From a checkpoint of a small transformer trained on Wikipedia: width 384, 6 heads of 64.
Each number is 200 + 20 x the weight over its row's rms, rounded and kept within 0 to 999. Layers, rows and columns count from 0. The size before them is the row's rms in percent of the matrix's.

# up: layer 5 MLP up, 1024x384, rms 0.133, rows 129-146, columns 256-383
# down: layer 5 MLP down (transposed), 1024x384, rms 0.122, rows 129-146, columns 256-383
# gate: layer 5 MLP gate, 1024x384, rms 0.127, rows 130-147, columns 256-383
up129,106,199,197,204,205,186,188,218,201,188,225,219,178,189,215,211,213,236,217,189,199,177,205,189,206,199,162,189,238,191,231,183,210,186,216,215,196,220,225,198,219,222,231,209,187,184,179,204,213,220,206,205,197,167,190,189,200,200,185,184,232,172,207,202,215,190,205,198,221,218,195,208,214,194,193,150,244,170,198,211,182,197,205,212,203,187,212,200,195,200,198,166,203,170,194,193,188,213,244,190,179,201,195,199,189,185,204,192,149,248,249,198,186,186,219,177,163,232,214,200,214,253,231,198,182,209,210,175,238
down129,104,209,207,189,207,210,215,207,234,230,220,237,187,204,202,158,201,205,185,177,185,188,166,220,221,206,164,212,197,207,183,196,219,217,181,235,196,223,197,184,200,202,248,206,217,195,205,189,190,225,222,209,214,210,189,165,204,178,201,204,185,208,229,183,188,179,235,199,208,248,205,208,214,183,179,197,196,182,238,209,196,221,195,217,186,172,212,205,197,231,204,176,215,208,213,214,187,211,187,193,197,223,231,172,169,243,161,205,142,241,215,202,196,211,228,199,142,233,208,193,199,208,207,213,239,186,212,193,217
gate130,104,200,222,222,220,195,167,185,200,224,191,180,203,205,162,208,167,180,211,231,234,220,199,180,217,204,170,185,170,184,187,180,203,197,187,237,171,200,214,212,185,243,189,204,176,179,232,217,202,214,203,210,196,162,160,211,176,200,185,246,165,198,212,190,205,219,215,193,190,213,198,194,205,202,196,196,222,194,192,184,192,183,199,208,211,182,176,202,187,174,197,184,228,196,197,198,209,210,209,212,199,221,184,191,196,193,230,211,202,197,210,183,221,195,223,222,197,172,243,203,188,200,206,176,203,198,186,209,232
up130,109,212,215,215,242,183,162,210,209,198,193,182,197,231,206,189,194,205,242,217,210,214,177,207,182,187,197,204,199,223,195,176,231,235,224,227,200,213,207,195,209,227,222,214,184,204,196,176,191,256,174,194,236,203,191,214,177,209,195,192,182,215,232,229,207,162,211,191,221,252,182,210,207,200,192,200,224,205,152,188,201,170,175,219,156,216,188,191,198,157,167,215,209,192,214,198,194,185,197,193,190,199,145,209,215,179,206,203,216,195,201,210,175,202,240,199,184,175,172,195,201,220,211,183,182,174,172,170,200
down130,108,182,234,201,218,236,168,225,213,212,190,199,174,207,195,189,175,183,205,205,184,172,190,228,180,210,200,169,212,192,216,188,182,180,210,201,176,191,195,177,171,193,175,198,203,191,234,210,215,217,177,169,201,159,176,213,222,198,200,226,210,203,189,241,220,188,245,211,217,208,237,193,188,186,165,193,200,209,202,222,198,179,222,206,162,214,185,193,203,187,183,223,188,213,187,206,229,227,199,226,232,173,192,187,216,195,218,198,182,185,245,181,199,226,235,184,237,182,210,219,211,188,190,192,196,182,220,221,194
gate131,101,187,236,158,184,223,185,194,213,217,214,193,237,236,156,202,192,184,213,194,190,221,199,183,204,189,184,209,214,211,220,212,196,212,172,188,199,200,230,212,178,214,181,213,214,159,216,199,191,187,191,206,198,162,213,197,173,162,205,214,201,196,197,185,185,204,177,214,192,200,210,227,209,224,199,190,200,190,182,220,196,191,175,210,218,244,172,173,180,236,180,183,212,184,164,187,206,222,209,186,192,190,193,198,183,192,192,189,158,205,221,173,191,159,196,208,192,203,184,156,177,191,233,192,195,214,192,206,237
up131,103,207,179,198,190,189,234,228,204,217,194,169,183,194,215,216,193,156,205,182,204,202,212,220,242,236,197,216,169,172,243,205,212,202,185,177,231,228,240,208,186,219,201,157,182,219,226,201,209,187,191,206,246,206,188,173,175,195,205,199,227,187,180,178,241,176,209,200,171,190,193,208,194,186,188,204,196,208,139,195,191,194,192,198,202,225,204,202,127,208,195,188,199,193,209,186,198,204,203,227,207,177,208,155,207,218,254,218,206,171,192,228,217,188,186,232,155,203,207,172,193,189,174,241,203,213,218,189,186
down131,105,200,195,217,167,193,259,212,191,215,187,205,175,211,197,211,194,185,205,228,188,196,242,195,179,198,205,191,172,184,205,206,196,212,228,211,191,191,179,165,196,209,151,192,184,185,214,205,216,179,187,205,265,216,192,202,209,207,203,198,201,218,221,204,177,202,189,224,201,187,199,171,206,237,215,173,211,179,218,197,194,201,225,219,181,203,207,214,233,191,182,202,198,216,222,221,205,187,196,178,201,222,177,203,247,165,194,204,184,211,176,198,211,203,194,221,190,210,228,192,203,184,196,228,204,160,222,200,194
gate132,101,207,190,209,218,205,195,156,207,196,210,191,234,208,190,184,180,155,203,209,207,182,204,226,199,187,188,205,183,193,248,195,223,185,197,188,172,192,222,217,220,204,206,195,199,202,166,175,180,174,194,172,191,192,218,205,196,208,180,210,221,186,195,171,199,167,184,187,204,203,244,183,226,194,206,168,183,209,215,197,213,195,202,181,204,193,171,184,199,228,229,186,214,200,204,221,213,233,199,181,235,229,226,161,207,202,193,230,213,211,188,212,180,187,185,223,176,188,204,193,223,183,207,228,190,207,232,172,214
up132,103,210,177,226,190,182,215,181,181,217,194,226,215,189,205,197,218,198,193,175,208,189,210,187,216,224,230,201,189,192,217,219,193,206,195,199,243,206,179,220,182,187,204,264,227,204,202,195,187,233,176,152,233,187,188,208,185,206,228,221,238,216,213,245,193,173,166,183,221,196,155,222,199,253,189,211,184,188,190,204,205,193,202,193,186,209,225,200,178,169,189,165,203,244,199,218,192,213,191,208,203,213,191,231,198,169,215,187,193,164,213,202,223,217,179,181,207,208,183,196,174,223,207,195,193,209,209,205,203
down132,103,200,227,197,226,208,218,222,175,209,223,228,197,232,188,212,195,190,199,229,200,187,191,196,176,207,235,188,200,203,193,188,206,191,184,205,186,213,196,208,219,195,198,204,205,222,229,199,231,201,190,179,191,218,172,195,168,207,161,200,221,188,187,225,188,209,200,197,193,201,209,197,216,192,213,205,219,207,192,229,225,231,184,198,216,173,210,198,170,196,224,192,182,197,231,177,165,224,174,209,207,187,185,207,198,222,167,194,203,192,202,193,208,236,201,192,202,189,203,196,191,227,160,185,191,207,174,190,176
gate133,114,208,196,191,195,207,224,203,177,184,201,235,217,176,197,205,191,222,194,212,174,172,159,207,203,230,170,227,180,212,181,217,196,205,194,209,177,183,212,178,200,231,181,191,178,175,165,212,202,236,161,219,160,208,189,195,164,169,182,208,212,231,224,221,221,186,213,204,179,183,196,206,188,192,192,191,176,199,215,176,222,187,235,189,202,178,232,178,235,185,184,171,213,200,223,157,218,177,194,212,184,213,190,228,186,170,212,239,228,226,206,204,184,205,178,213,197,195,207,191,223,206,189,183,179,196,203,227,204
up133,106,229,231,194,194,175,192,223,188,203,185,206,190,235,178,201,212,205,208,170,178,242,228,179,198,165,219,210,206,181,187,190,240,214,185,190,225,198,195,194,202,187,208,212,193,183,207,169,209,184,225,189,189,211,164,232,167,208,188,197,207,197,189,221,176,186,207,192,179,233,202,189,185,213,178,209,169,212,214,181,220,189,211,226,176,213,213,177,200,207,202,202,209,186,207,177,212,211,152,180,208,186,163,186,209,203,210,203,173,188,217,195,144,203,192,192,186,222,240,213,234,202,215,208,179,198,175,183,165
down133,106,199,204,205,204,202,175,211,192,198,186,165,168,201,200,198,177,210,205,239,162,210,206,213,204,245,211,222,185,256,208,171,212,204,199,174,161,212,216,243,229,183,218,198,206,178,190,191,201,198,211,192,177,193,205,200,200,174,165,187,161,221,180,234,195,182,184,205,156,186,193,196,206,185,209,217,195,192,215,191,200,197,193,236,213,218,190,213,209,198,199,192,221,211,216,193,196,191,223,181,181,203,213,224,164,207,182,187,206,212,176,198,166,193,167,172,199,235,186,218,218,217,189,195,157,174,221,228,189
gate134,103,198,193,193,213,202,175,185,205,203,197,204,208,208,199,166,164,206,210,213,196,228,182,186,207,211,207,169,171,214,167,222,201,217,201,171,201,199,170,194,204,185,221,157,195,181,222,208,229,220,179,222,202,204,222,219,192,179,215,147,177,223,217,185,212,217,221,202,179,191,175,178,203,201,214,222,210,187,202,224,222,206,208,194,193,165,221,197,188,199,183,202,211,213,214,228,232,201,213,212,202,194,190,179,198,214,225,199,213,208,176,174,198,195,186,170,159,205,219,206,183,195,182,204,203,229,198,167,186
up134,092,203,202,206,213,222,225,225,227,185,191,208,201,191,199,192,187,226,216,202,249,193,207,239,203,184,184,214,186,193,223,200,228,206,158,177,170,177,186,227,223,204,188,216,190,188,207,212,206,191,198,185,222,180,197,187,177,192,201,228,208,175,186,189,193,181,210,202,201,185,228,195,182,214,217,213,198,213,159,185,204,208,182,213,171,168,198,208,187,181,210,212,200,191,214,212,193,202,171,224,184,191,180,183,183,203,195,197,226,211,222,213,187,185,191,255,263,174,224,164,219,204,212,196,202,207,186,216,188
down134,097,207,191,230,203,173,218,226,194,191,215,207,174,197,199,207,213,175,228,188,187,208,224,201,238,209,246,185,204,213,195,178,173,171,185,223,197,182,207,225,225,220,191,179,216,209,230,179,217,231,199,200,190,215,178,198,222,180,231,209,175,229,201,181,169,194,208,211,164,216,207,216,196,222,210,212,192,185,192,222,192,199,208,207,185,185,245,169,216,194,219,241,202,191,208,219,234,197,201,180,205,187,160,219,140,233,203,181,211,181,195,221,215,190,219,203,185,174,194,170,194,174,218,166,193,190,212,189,180
gate135,101,203,168,203,205,180,190,185,217,223,194,180,179,203,257,185,191,194,197,187,244,176,226,190,186,216,166,199,233,194,207,204,219,196,201,207,221,180,219,233,205,195,215,237,191,202,214,182,239,190,226,217,213,200,208,175,196,206,179,201,227,177,186,204,178,196,172,214,194,193,231,174,190,214,172,179,181,194,176,207,163,203,188,200,216,180,178,183,182,189,184,213,190,210,166,157,233,206,188,206,222,221,216,182,184,177,197,171,209,182,188,220,214,219,209,215,219,190,213,229,201,201,195,241,167,190,159,217,210
up135,103,234,203,216,205,216,211,257,222,197,207,171,177,198,166,198,218,173,226,209,200,193,188,221,193,202,195,168,188,212,186,201,211,205,185,174,183,190,195,191,185,217,182,181,187,191,215,173,210,196,208,202,206,193,232,219,181,221,213,211,217,224,196,174,192,209,214,199,199,211,174,213,189,179,182,179,176,205,213,205,225,241,167,212,167,209,175,199,210,221,205,208,241,217,197,210,181,226,227,197,167,226,161,197,201,185,188,175,165,207,172,194,178,171,196,181,209,198,214,158,199,189,201,191,222,232,208,203,194
down135,102,193,234,200,150,208,192,200,205,205,177,190,220,171,186,200,227,194,235,239,211,238,197,216,212,198,183,215,205,209,184,176,179,239,209,184,229,207,189,213,185,203,167,214,199,173,191,191,216,229,206,182,200,205,196,195,219,172,231,193,204,174,238,163,178,191,215,188,201,196,196,244,164,215,204,183,204,195,182,137,198,217,213,225,173,192,188,189,214,204,181,194,188,202,199,208,248,165,197,202,197,202,236,192,186,208,177,205,202,150,184,203,191,215,193,196,228,173,213,200,212,213,176,173,260,203,189,201,159
gate136,101,180,204,225,208,212,144,196,215,188,238,216,211,161,208,189,202,192,175,191,177,224,168,191,191,196,214,181,181,159,213,227,221,188,188,193,180,172,216,231,188,173,197,210,229,209,191,183,195,210,212,194,200,242,204,180,219,170,163,225,185,162,204,189,211,188,197,227,215,207,236,174,171,218,204,175,229,211,166,204,190,231,189,216,185,194,213,192,193,194,162,163,197,237,193,235,198,237,210,218,214,207,167,184,205,175,160,192,229,225,222,224,186,211,178,208,230,195,223,207,215,211,171,234,167,204,191,200,167
up136,100,198,214,181,223,198,174,223,195,196,195,165,227,175,229,200,168,178,183,194,194,153,168,211,244,240,217,213,198,203,212,205,188,202,223,177,170,179,157,248,195,198,222,220,196,189,209,198,185,202,177,209,201,187,201,205,174,224,232,172,230,163,220,183,199,194,193,200,238,190,172,216,207,207,175,196,220,190,228,200,207,200,226,139,221,205,167,174,178,202,161,207,160,214,203,200,190,196,199,189,239,180,185,198,239,206,183,198,217,187,155,199,189,218,205,176,213,222,204,209,170,221,237,177,201,205,211,224,203
down136,103,211,221,166,198,231,197,221,184,177,172,232,217,191,197,212,176,197,188,210,181,185,200,198,191,207,190,218,209,223,215,189,186,211,229,190,195,265,210,189,178,214,243,194,188,202,186,185,220,199,194,214,208,201,211,207,219,219,224,209,196,198,203,215,186,181,212,196,214,216,234,205,201,218,202,210,213,188,213,201,188,210,209,225,196,189,167,200,190,197,197,191,199,199,185,201,236,219,189,208,201,180,204,179,190,178,173,171,179,247,225,150,203,153,191,227,220,214,211,178,175,182,154,229,197,195,195,192,175
gate137,094,168,145,214,192,204,211,221,213,209,226,201,200,177,194,212,196,198,232,193,182,182,165,206,186,203,183,211,231,198,207,198,216,205,191,200,197,214,176,193,192,181,200,204,187,187,189,205,162,245,184,194,198,218,197,230,182,214,195,200,187,233,209,179,188,216,224,218,153,204,220,184,188,208,212,200,200,170,192,229,232,241,221,223,194,193,206,179,178,206,184,189,242,203,239,164,192,180,235,224,158,215,191,176,199,170,194,233,181,216,212,211,184,147,186,217,200,189,182,210,210,213,212,188,211,186,208,183,201
up137,092,187,206,186,161,206,219,188,190,211,203,174,181,204,217,228,227,226,194,187,186,185,200,240,189,213,186,175,223,158,262,183,206,221,172,210,206,209,199,197,194,220,192,193,239,211,223,156,177,251,187,210,191,166,196,190,182,226,180,215,216,212,173,208,214,234,220,183,174,177,223,227,229,187,193,233,223,176,196,193,211,187,208,190,182,195,250,188,172,213,199,223,204,194,193,217,198,185,191,247,202,183,208,212,201,217,163,218,172,212,198,204,190,195,205,221,181,197,203,229,209,242,205,212,202,203,209,153,197
down137,099,208,198,198,186,228,211,208,202,220,203,198,174,194,175,211,177,207,196,175,196,197,201,185,187,176,249,217,187,179,213,196,190,198,196,190,218,185,204,191,179,215,202,219,200,222,205,154,199,227,167,219,210,196,199,163,205,201,198,238,177,219,178,239,183,210,160,202,199,218,185,223,191,176,208,178,171,194,207,188,211,176,206,225,206,212,175,207,210,203,205,197,200,210,168,189,214,225,207,215,181,170,163,158,184,176,193,189,178,195,204,179,160,203,218,211,199,224,179,170,200,226,199,223,228,198,172,222,213
gate138,098,190,164,201,152,180,219,199,191,201,212,209,153,202,201,174,209,220,230,183,194,221,170,179,188,183,208,200,201,201,204,179,178,158,181,203,222,175,217,207,171,236,211,205,202,180,215,219,222,189,212,191,204,213,218,203,200,200,202,216,213,181,188,209,187,209,202,202,221,183,181,183,190,186,219,203,203,210,200,221,149,206,198,187,256,177,181,160,171,161,176,168,173,225,225,223,195,236,217,217,173,233,200,215,196,213,204,197,160,201,194,218,191,179,200,200,214,212,220,206,224,210,197,189,192,180,212,205,175
up138,101,173,199,207,243,217,230,247,190,207,213,204,173,193,210,227,199,196,203,190,216,191,214,201,200,221,169,213,170,180,187,203,193,210,183,203,184,216,198,206,215,207,225,208,223,181,188,209,228,165,210,237,189,180,196,221,214,181,216,176,199,187,243,218,187,192,219,220,181,192,232,210,190,224,194,234,197,180,209,178,161,206,227,179,204,190,177,190,204,232,241,241,217,210,181,226,215,208,205,182,195,155,212,161,215,203,180,209,213,208,173,213,218,218,193,238,207,172,215,183,201,191,197,203,156,212,151,171,210
down138,101,180,234,209,176,205,183,226,199,189,186,216,231,224,220,201,202,162,207,203,191,192,182,198,177,207,220,202,200,166,206,178,183,208,194,183,200,180,205,210,186,203,214,180,243,182,217,226,211,203,210,174,225,201,218,226,181,180,196,212,193,201,193,178,197,211,185,175,207,194,195,240,187,231,197,195,188,183,212,232,249,165,218,232,178,206,222,201,170,191,185,217,181,138,166,158,184,212,231,160,195,234,196,206,205,175,218,216,163,208,225,205,222,201,197,261,201,213,213,170,170,227,245,167,167,170,209,201,193
gate139,095,175,194,206,177,172,169,207,196,210,207,174,224,201,183,191,171,194,176,202,249,197,204,209,202,210,204,213,211,163,194,165,216,174,220,177,159,220,184,197,205,203,204,191,185,194,184,232,192,173,172,195,189,214,193,157,191,231,199,219,196,194,193,162,202,205,180,202,222,186,205,210,220,182,216,213,232,191,187,188,184,203,189,165,229,181,198,198,167,187,218,195,160,193,193,212,190,205,200,192,195,164,190,209,186,175,210,189,201,160,192,198,181,195,211,233,169,222,177,185,217,187,224,207,181,222,200,218,216
up139,100,197,216,184,205,186,187,215,207,187,174,177,184,174,178,245,168,209,214,201,216,196,196,194,189,221,226,233,175,230,172,187,209,175,199,138,241,189,170,201,229,203,173,187,176,152,211,186,187,196,165,177,195,221,205,205,160,229,208,200,193,220,207,201,218,183,196,207,208,232,217,204,190,201,241,170,178,225,233,199,229,181,198,153,211,205,167,210,197,199,181,187,208,148,212,226,214,176,204,222,190,208,212,189,240,210,198,237,200,221,228,180,198,186,167,197,189,244,191,181,179,222,179,180,201,222,196,204,189
down139,102,186,161,197,197,192,175,217,172,180,203,198,207,210,174,183,222,209,212,198,225,175,179,194,208,191,206,184,191,183,167,177,201,196,182,218,203,189,222,197,189,187,196,213,224,229,188,213,197,214,204,235,181,220,209,200,187,203,186,184,196,213,176,210,222,172,210,203,224,183,229,213,198,196,161,204,181,186,221,196,224,201,211,185,207,166,220,227,227,195,165,198,186,189,186,221,239,168,207,219,211,188,197,203,206,228,213,220,167,180,218,187,210,158,175,202,230,198,176,214,206,216,231,212,197,215,204,204,202
gate140,105,213,176,173,196,232,168,195,171,243,210,184,211,195,239,176,235,220,244,170,193,206,180,168,204,202,214,190,185,206,177,217,220,188,194,204,225,217,211,212,237,205,222,189,203,176,218,208,232,203,198,202,220,197,207,180,168,231,198,205,223,184,221,190,198,203,220,169,236,176,191,186,179,202,181,197,202,183,159,229,189,193,187,186,209,217,173,175,202,193,194,239,192,192,235,179,237,179,216,195,171,170,195,168,196,174,200,200,189,201,194,229,196,164,189,194,190,189,172,198,203,192,238,217,207,176,194,182,176
up140,102,179,193,203,239,217,192,209,189,203,251,189,173,200,212,191,190,213,227,225,224,199,211,194,213,198,163,236,198,193,209,232,220,162,185,199,218,192,221,184,228,236,234,204,188,206,184,198,227,209,218,213,174,199,229,194,196,199,193,191,208,132,200,166,221,205,210,196,215,197,157,197,216,199,184,212,215,208,245,232,193,148,200,193,232,185,192,212,210,208,228,185,237,181,200,181,188,172,200,194,166,227,192,182,225,167,194,203,210,219,209,219,226,190,187,173,190,205,220,210,193,195,245,209,189,202,204,201,196
down140,101,190,194,218,208,197,177,240,214,189,184,215,200,174,155,165,207,203,198,211,229,230,198,223,180,210,221,207,206,166,214,179,236,199,232,208,210,202,156,222,214,192,201,194,178,219,186,212,192,202,236,212,179,223,191,182,208,221,185,222,221,176,244,216,202,219,194,182,217,179,221,224,171,206,190,182,228,227,198,182,198,183,187,172,162,186,193,188,215,178,199,192,195,238,224,192,163,216,205,207,172,195,210,198,205,215,190,215,209,154,239,192,210,220,192,157,209,180,147,192,173,201,238,212,217,159,218,206,187
gate141,102,215,182,208,218,222,195,163,213,219,201,205,207,219,225,220,182,215,234,245,219,181,204,166,198,242,221,217,229,214,186,192,223,195,212,180,202,191,201,179,188,205,212,189,187,234,209,225,228,191,201,202,219,205,206,174,193,186,199,179,216,243,216,161,167,168,197,162,223,170,166,222,202,201,197,186,202,199,208,173,201,210,171,188,213,200,204,172,185,214,194,203,178,163,215,192,189,204,202,155,192,179,193,187,209,193,249,182,223,193,190,213,210,227,195,206,160,196,186,173,227,196,188,184,167,192,229,218,207
up141,101,203,221,209,226,197,188,202,226,195,220,224,189,172,224,222,193,222,208,206,222,188,184,209,189,215,222,210,180,211,185,215,206,198,208,205,209,175,232,209,224,182,219,129,213,184,232,196,198,207,194,231,240,203,206,223,182,207,204,185,207,210,221,231,141,180,199,167,217,184,222,176,216,169,175,215,207,198,215,180,215,187,189,171,217,188,225,230,209,188,176,169,232,188,205,218,203,187,156,181,219,190,221,194,217,212,234,200,162,170,201,227,195,193,196,218,218,226,197,164,237,190,213,222,193,236,179,207,197
down141,103,193,170,191,186,206,220,187,217,208,229,192,178,199,193,148,195,217,209,186,194,208,213,193,209,220,222,200,192,212,225,207,206,196,226,230,184,255,223,185,187,229,201,183,191,198,214,214,218,183,185,225,172,205,169,170,221,197,177,228,234,193,183,195,205,217,198,211,160,198,189,180,176,167,240,193,185,245,190,207,184,207,186,207,211,196,181,187,176,209,204,209,248,218,220,162,217,224,194,198,208,199,194,180,211,233,201,242,236,184,170,203,200,199,187,203,207,188,217,212,231,150,190,209,215,217,190,164,230
gate142,104,216,217,172,216,218,198,217,188,204,201,192,194,208,230,187,219,173,190,220,162,181,236,216,171,202,203,181,166,161,210,210,178,185,215,216,220,231,219,175,186,190,199,189,172,178,207,188,182,251,152,234,208,202,156,173,192,198,217,197,171,171,237,221,203,193,210,177,209,179,195,236,182,209,213,221,194,230,153,188,199,224,185,205,194,207,211,211,211,229,204,210,181,201,185,183,206,203,240,192,195,206,192,206,178,191,202,216,164,216,189,202,206,162,191,199,240,213,172,230,229,205,206,207,185,159,220,164,193
up142,101,196,207,220,208,193,198,209,218,195,201,218,221,198,220,198,178,196,202,194,194,219,232,189,184,186,207,223,171,173,236,197,188,179,205,222,195,187,182,213,224,199,206,224,189,221,192,175,179,174,214,233,190,191,204,207,214,225,200,206,212,222,174,197,214,190,226,192,183,214,171,204,211,223,186,190,178,186,221,166,194,205,196,195,216,173,216,208,228,214,203,162,186,213,216,243,181,180,189,203,196,194,184,194,200,186,180,186,208,199,201,171,203,178,188,219,221,191,221,181,233,218,224,198,177,203,198,190,199
down142,102,186,213,229,194,199,220,166,188,182,164,224,176,213,176,218,196,221,195,208,199,204,194,154,191,170,197,197,191,178,199,215,188,209,230,165,203,215,183,218,230,159,192,191,189,190,199,233,177,220,207,179,188,192,201,201,219,218,221,183,246,176,205,165,179,196,228,196,230,252,214,215,216,198,175,218,200,216,192,205,195,186,193,212,230,160,212,189,213,202,213,198,196,183,223,228,195,212,197,203,211,189,221,224,176,240,205,188,177,231,182,196,182,174,180,192,197,174,194,205,186,238,203,198,199,205,208,182,181
gate143,091,215,210,224,198,193,229,190,220,188,163,192,203,165,157,187,176,202,187,193,226,225,181,204,203,196,234,191,188,172,210,207,233,208,198,186,234,163,193,207,217,178,226,200,237,165,178,171,190,229,234,219,216,192,201,200,183,163,166,191,162,193,214,177,211,173,191,187,202,204,178,144,180,184,196,204,202,197,192,182,211,205,243,208,181,209,195,195,231,211,199,217,201,185,195,233,197,221,208,185,203,185,209,236,212,200,177,197,193,183,163,205,189,168,237,199,199,188,217,175,193,211,195,207,214,228,205,223,185
up143,098,223,200,205,199,205,171,197,183,207,217,222,192,194,185,197,197,209,215,186,210,198,204,191,207,210,185,230,205,217,223,178,206,162,202,188,202,215,212,192,214,162,251,206,202,218,167,182,203,235,156,195,188,241,203,199,208,169,187,193,181,174,193,201,187,159,189,201,203,208,203,169,174,191,187,197,208,202,186,176,183,179,200,212,214,227,224,186,202,222,224,233,195,198,196,195,206,168,173,169,190,175,164,199,163,206,197,186,195,196,171,191,194,237,194,218,203,196,209,179,196,181,196,167,205,247,207,182,190
down143,092,184,215,229,187,177,205,207,208,196,221,195,203,191,188,191,225,169,201,184,200,232,195,223,232,180,194,175,196,160,190,181,194,208,218,175,200,204,179,156,236,172,190,198,195,193,219,202,218,176,240,199,208,219,196,219,160,203,216,207,188,183,182,186,190,214,217,183,218,203,179,179,204,192,177,183,176,193,197,202,223,229,227,194,207,199,164,230,220,181,178,191,194,197,170,194,195,196,201,206,178,196,196,222,209,201,176,229,203,225,184,197,201,209,210,197,190,156,209,212,194,179,195,233,229,221,179,222,202
gate144,102,215,180,197,155,204,202,207,176,193,178,207,220,194,218,230,208,207,224,191,177,182,184,195,212,191,223,193,204,206,185,219,189,203,192,175,208,187,239,171,205,198,186,193,213,218,200,212,176,221,191,180,174,181,203,180,169,213,218,196,209,214,181,203,206,176,213,188,220,197,183,187,222,200,166,202,209,162,198,220,191,213,179,215,224,225,202,194,211,202,201,185,215,218,239,208,215,195,220,209,183,180,213,196,192,224,253,189,213,171,184,207,180,189,160,198,246,183,227,176,217,189,191,220,171,184,206,215,163
up144,110,216,188,205,226,208,179,236,214,200,223,192,193,157,227,175,200,211,224,201,196,178,233,215,161,219,168,206,199,179,195,234,229,164,195,210,203,200,166,210,189,171,209,192,200,217,207,180,185,219,196,176,198,182,221,216,203,178,172,191,213,213,215,192,201,166,172,216,203,186,181,164,156,229,239,210,195,207,209,191,141,225,157,182,192,213,187,189,217,228,210,206,226,198,202,185,209,202,202,203,214,190,208,202,213,163,185,184,182,216,173,175,210,242,186,192,166,167,201,175,200,203,197,167,185,184,134,214,172
down144,109,204,158,180,215,200,199,214,209,182,212,184,188,185,206,218,200,220,236,196,193,179,204,202,185,185,193,215,182,236,223,255,211,204,213,207,189,197,193,214,180,197,173,207,228,193,207,168,186,185,167,219,211,175,210,165,188,208,187,218,184,185,195,207,188,189,239,254,188,158,219,187,170,191,220,177,237,206,211,194,209,212,210,205,206,228,184,211,155,186,195,185,226,210,177,191,202,198,212,137,172,245,200,180,186,176,185,145,183,187,185,175,215,197,203,233,197,192,223,192,196,211,170,166,205,203,186,177,174
gate145,092,189,239,202,187,237,215,201,214,221,179,171,199,188,185,194,216,228,192,187,167,192,220,205,187,174,175,226,236,170,181,220,219,217,223,204,198,226,221,217,205,179,198,232,175,184,206,153,221,199,184,186,201,177,203,181,162,195,209,177,216,199,173,225,168,187,183,195,220,180,200,190,193,218,254,179,205,196,195,225,197,201,211,219,181,177,204,190,179,172,210,189,206,220,181,135,219,240,206,213,221,214,180,151,205,205,177,202,183,184,184,231,187,202,226,215,186,185,214,222,207,172,196,187,197,204,211,149,218
up145,095,209,199,182,213,216,188,221,193,219,207,215,152,194,210,205,229,232,216,197,200,211,200,169,204,212,192,209,171,252,220,178,177,187,223,195,210,132,204,186,193,230,192,223,200,204,207,218,217,194,193,237,217,194,190,216,217,177,202,201,194,206,189,191,212,226,206,174,190,187,228,207,196,177,158,187,243,191,230,203,215,171,187,210,199,202,199,188,191,206,222,203,203,195,203,202,184,157,207,240,189,158,224,242,225,212,243,175,216,183,247,189,245,199,174,186,187,197,207,186,194,202,212,195,239,203,218,209,206
down145,101,197,181,197,212,175,228,200,184,183,215,209,222,214,208,256,216,204,199,176,216,198,200,198,209,214,236,188,165,187,204,177,196,193,205,227,191,179,204,194,242,194,202,168,201,211,204,176,156,213,203,178,190,176,222,208,185,214,202,176,185,178,184,201,215,184,193,177,216,219,202,199,202,251,203,178,171,206,160,185,183,170,211,191,187,164,194,180,223,192,190,185,161,222,175,222,201,209,210,202,239,173,197,219,202,213,210,185,215,232,211,202,204,217,174,209,203,194,178,239,184,177,209,206,206,230,190,214,199
gate146,103,176,190,204,183,220,204,189,253,218,182,204,245,232,203,213,211,165,194,217,162,217,202,195,155,197,209,190,223,204,184,174,238,217,167,186,182,215,156,190,201,243,173,178,180,212,205,201,223,206,211,209,196,227,198,208,222,169,179,208,190,184,233,157,189,223,216,186,199,179,222,202,215,189,223,160,194,191,221,182,198,206,222,210,213,212,228,191,217,208,221,186,185,172,173,198,219,193,204,199,182,192,209,211,185,191,187,205,229,225,226,215,200,159,212,218,183,197,209,212,198,179,184,216,219,190,186,224,183
up146,105,229,224,190,228,185,174,203,198,210,213,189,187,215,181,199,218,166,214,191,202,209,210,173,179,202,235,193,183,200,207,160,183,219,201,185,217,211,194,210,237,198,199,224,238,190,205,178,184,183,218,232,179,213,138,177,198,216,227,186,170,210,201,188,188,196,212,170,233,216,207,203,207,219,189,216,207,188,210,189,208,221,191,254,224,232,194,205,219,192,205,223,199,151,209,216,175,193,209,146,193,184,174,202,234,227,191,184,197,210,217,197,218,177,213,186,194,180,194,184,177,185,168,262,222,197,205,192,192
down146,104,218,212,219,234,208,170,204,203,207,197,186,208,193,194,207,218,217,213,215,208,207,184,212,202,204,205,199,180,238,200,204,183,212,241,222,240,177,212,213,190,188,198,163,174,197,200,220,237,194,190,216,157,193,216,215,180,199,174,209,196,201,189,191,194,235,198,193,216,211,241,206,225,228,185,236,183,216,225,232,181,187,229,225,219,171,200,221,190,173,194,179,209,186,206,172,195,199,180,173,206,217,205,183,201,192,176,210,186,203,161,216,197,194,201,209,214,196,181,202,186,190,211,227,201,185,228,200,221
gate147,100,166,183,247,204,203,207,187,193,191,174,216,200,202,194,244,184,214,156,227,226,173,205,205,186,207,205,198,220,200,234,174,199,200,184,211,197,173,198,202,208,228,225,170,190,192,213,207,232,237,188,192,208,223,191,189,217,204,204,235,197,219,201,216,244,212,186,201,183,210,216,176,183,171,196,170,207,162,197,176,197,199,210,217,196,167,198,257,217,181,195,181,197,200,210,199,210,192,211,182,208,235,179,213,200,193,234,196,197,182,204,163,211,194,176,211,206,216,213,192,203,208,204,206,201,186,187,223,196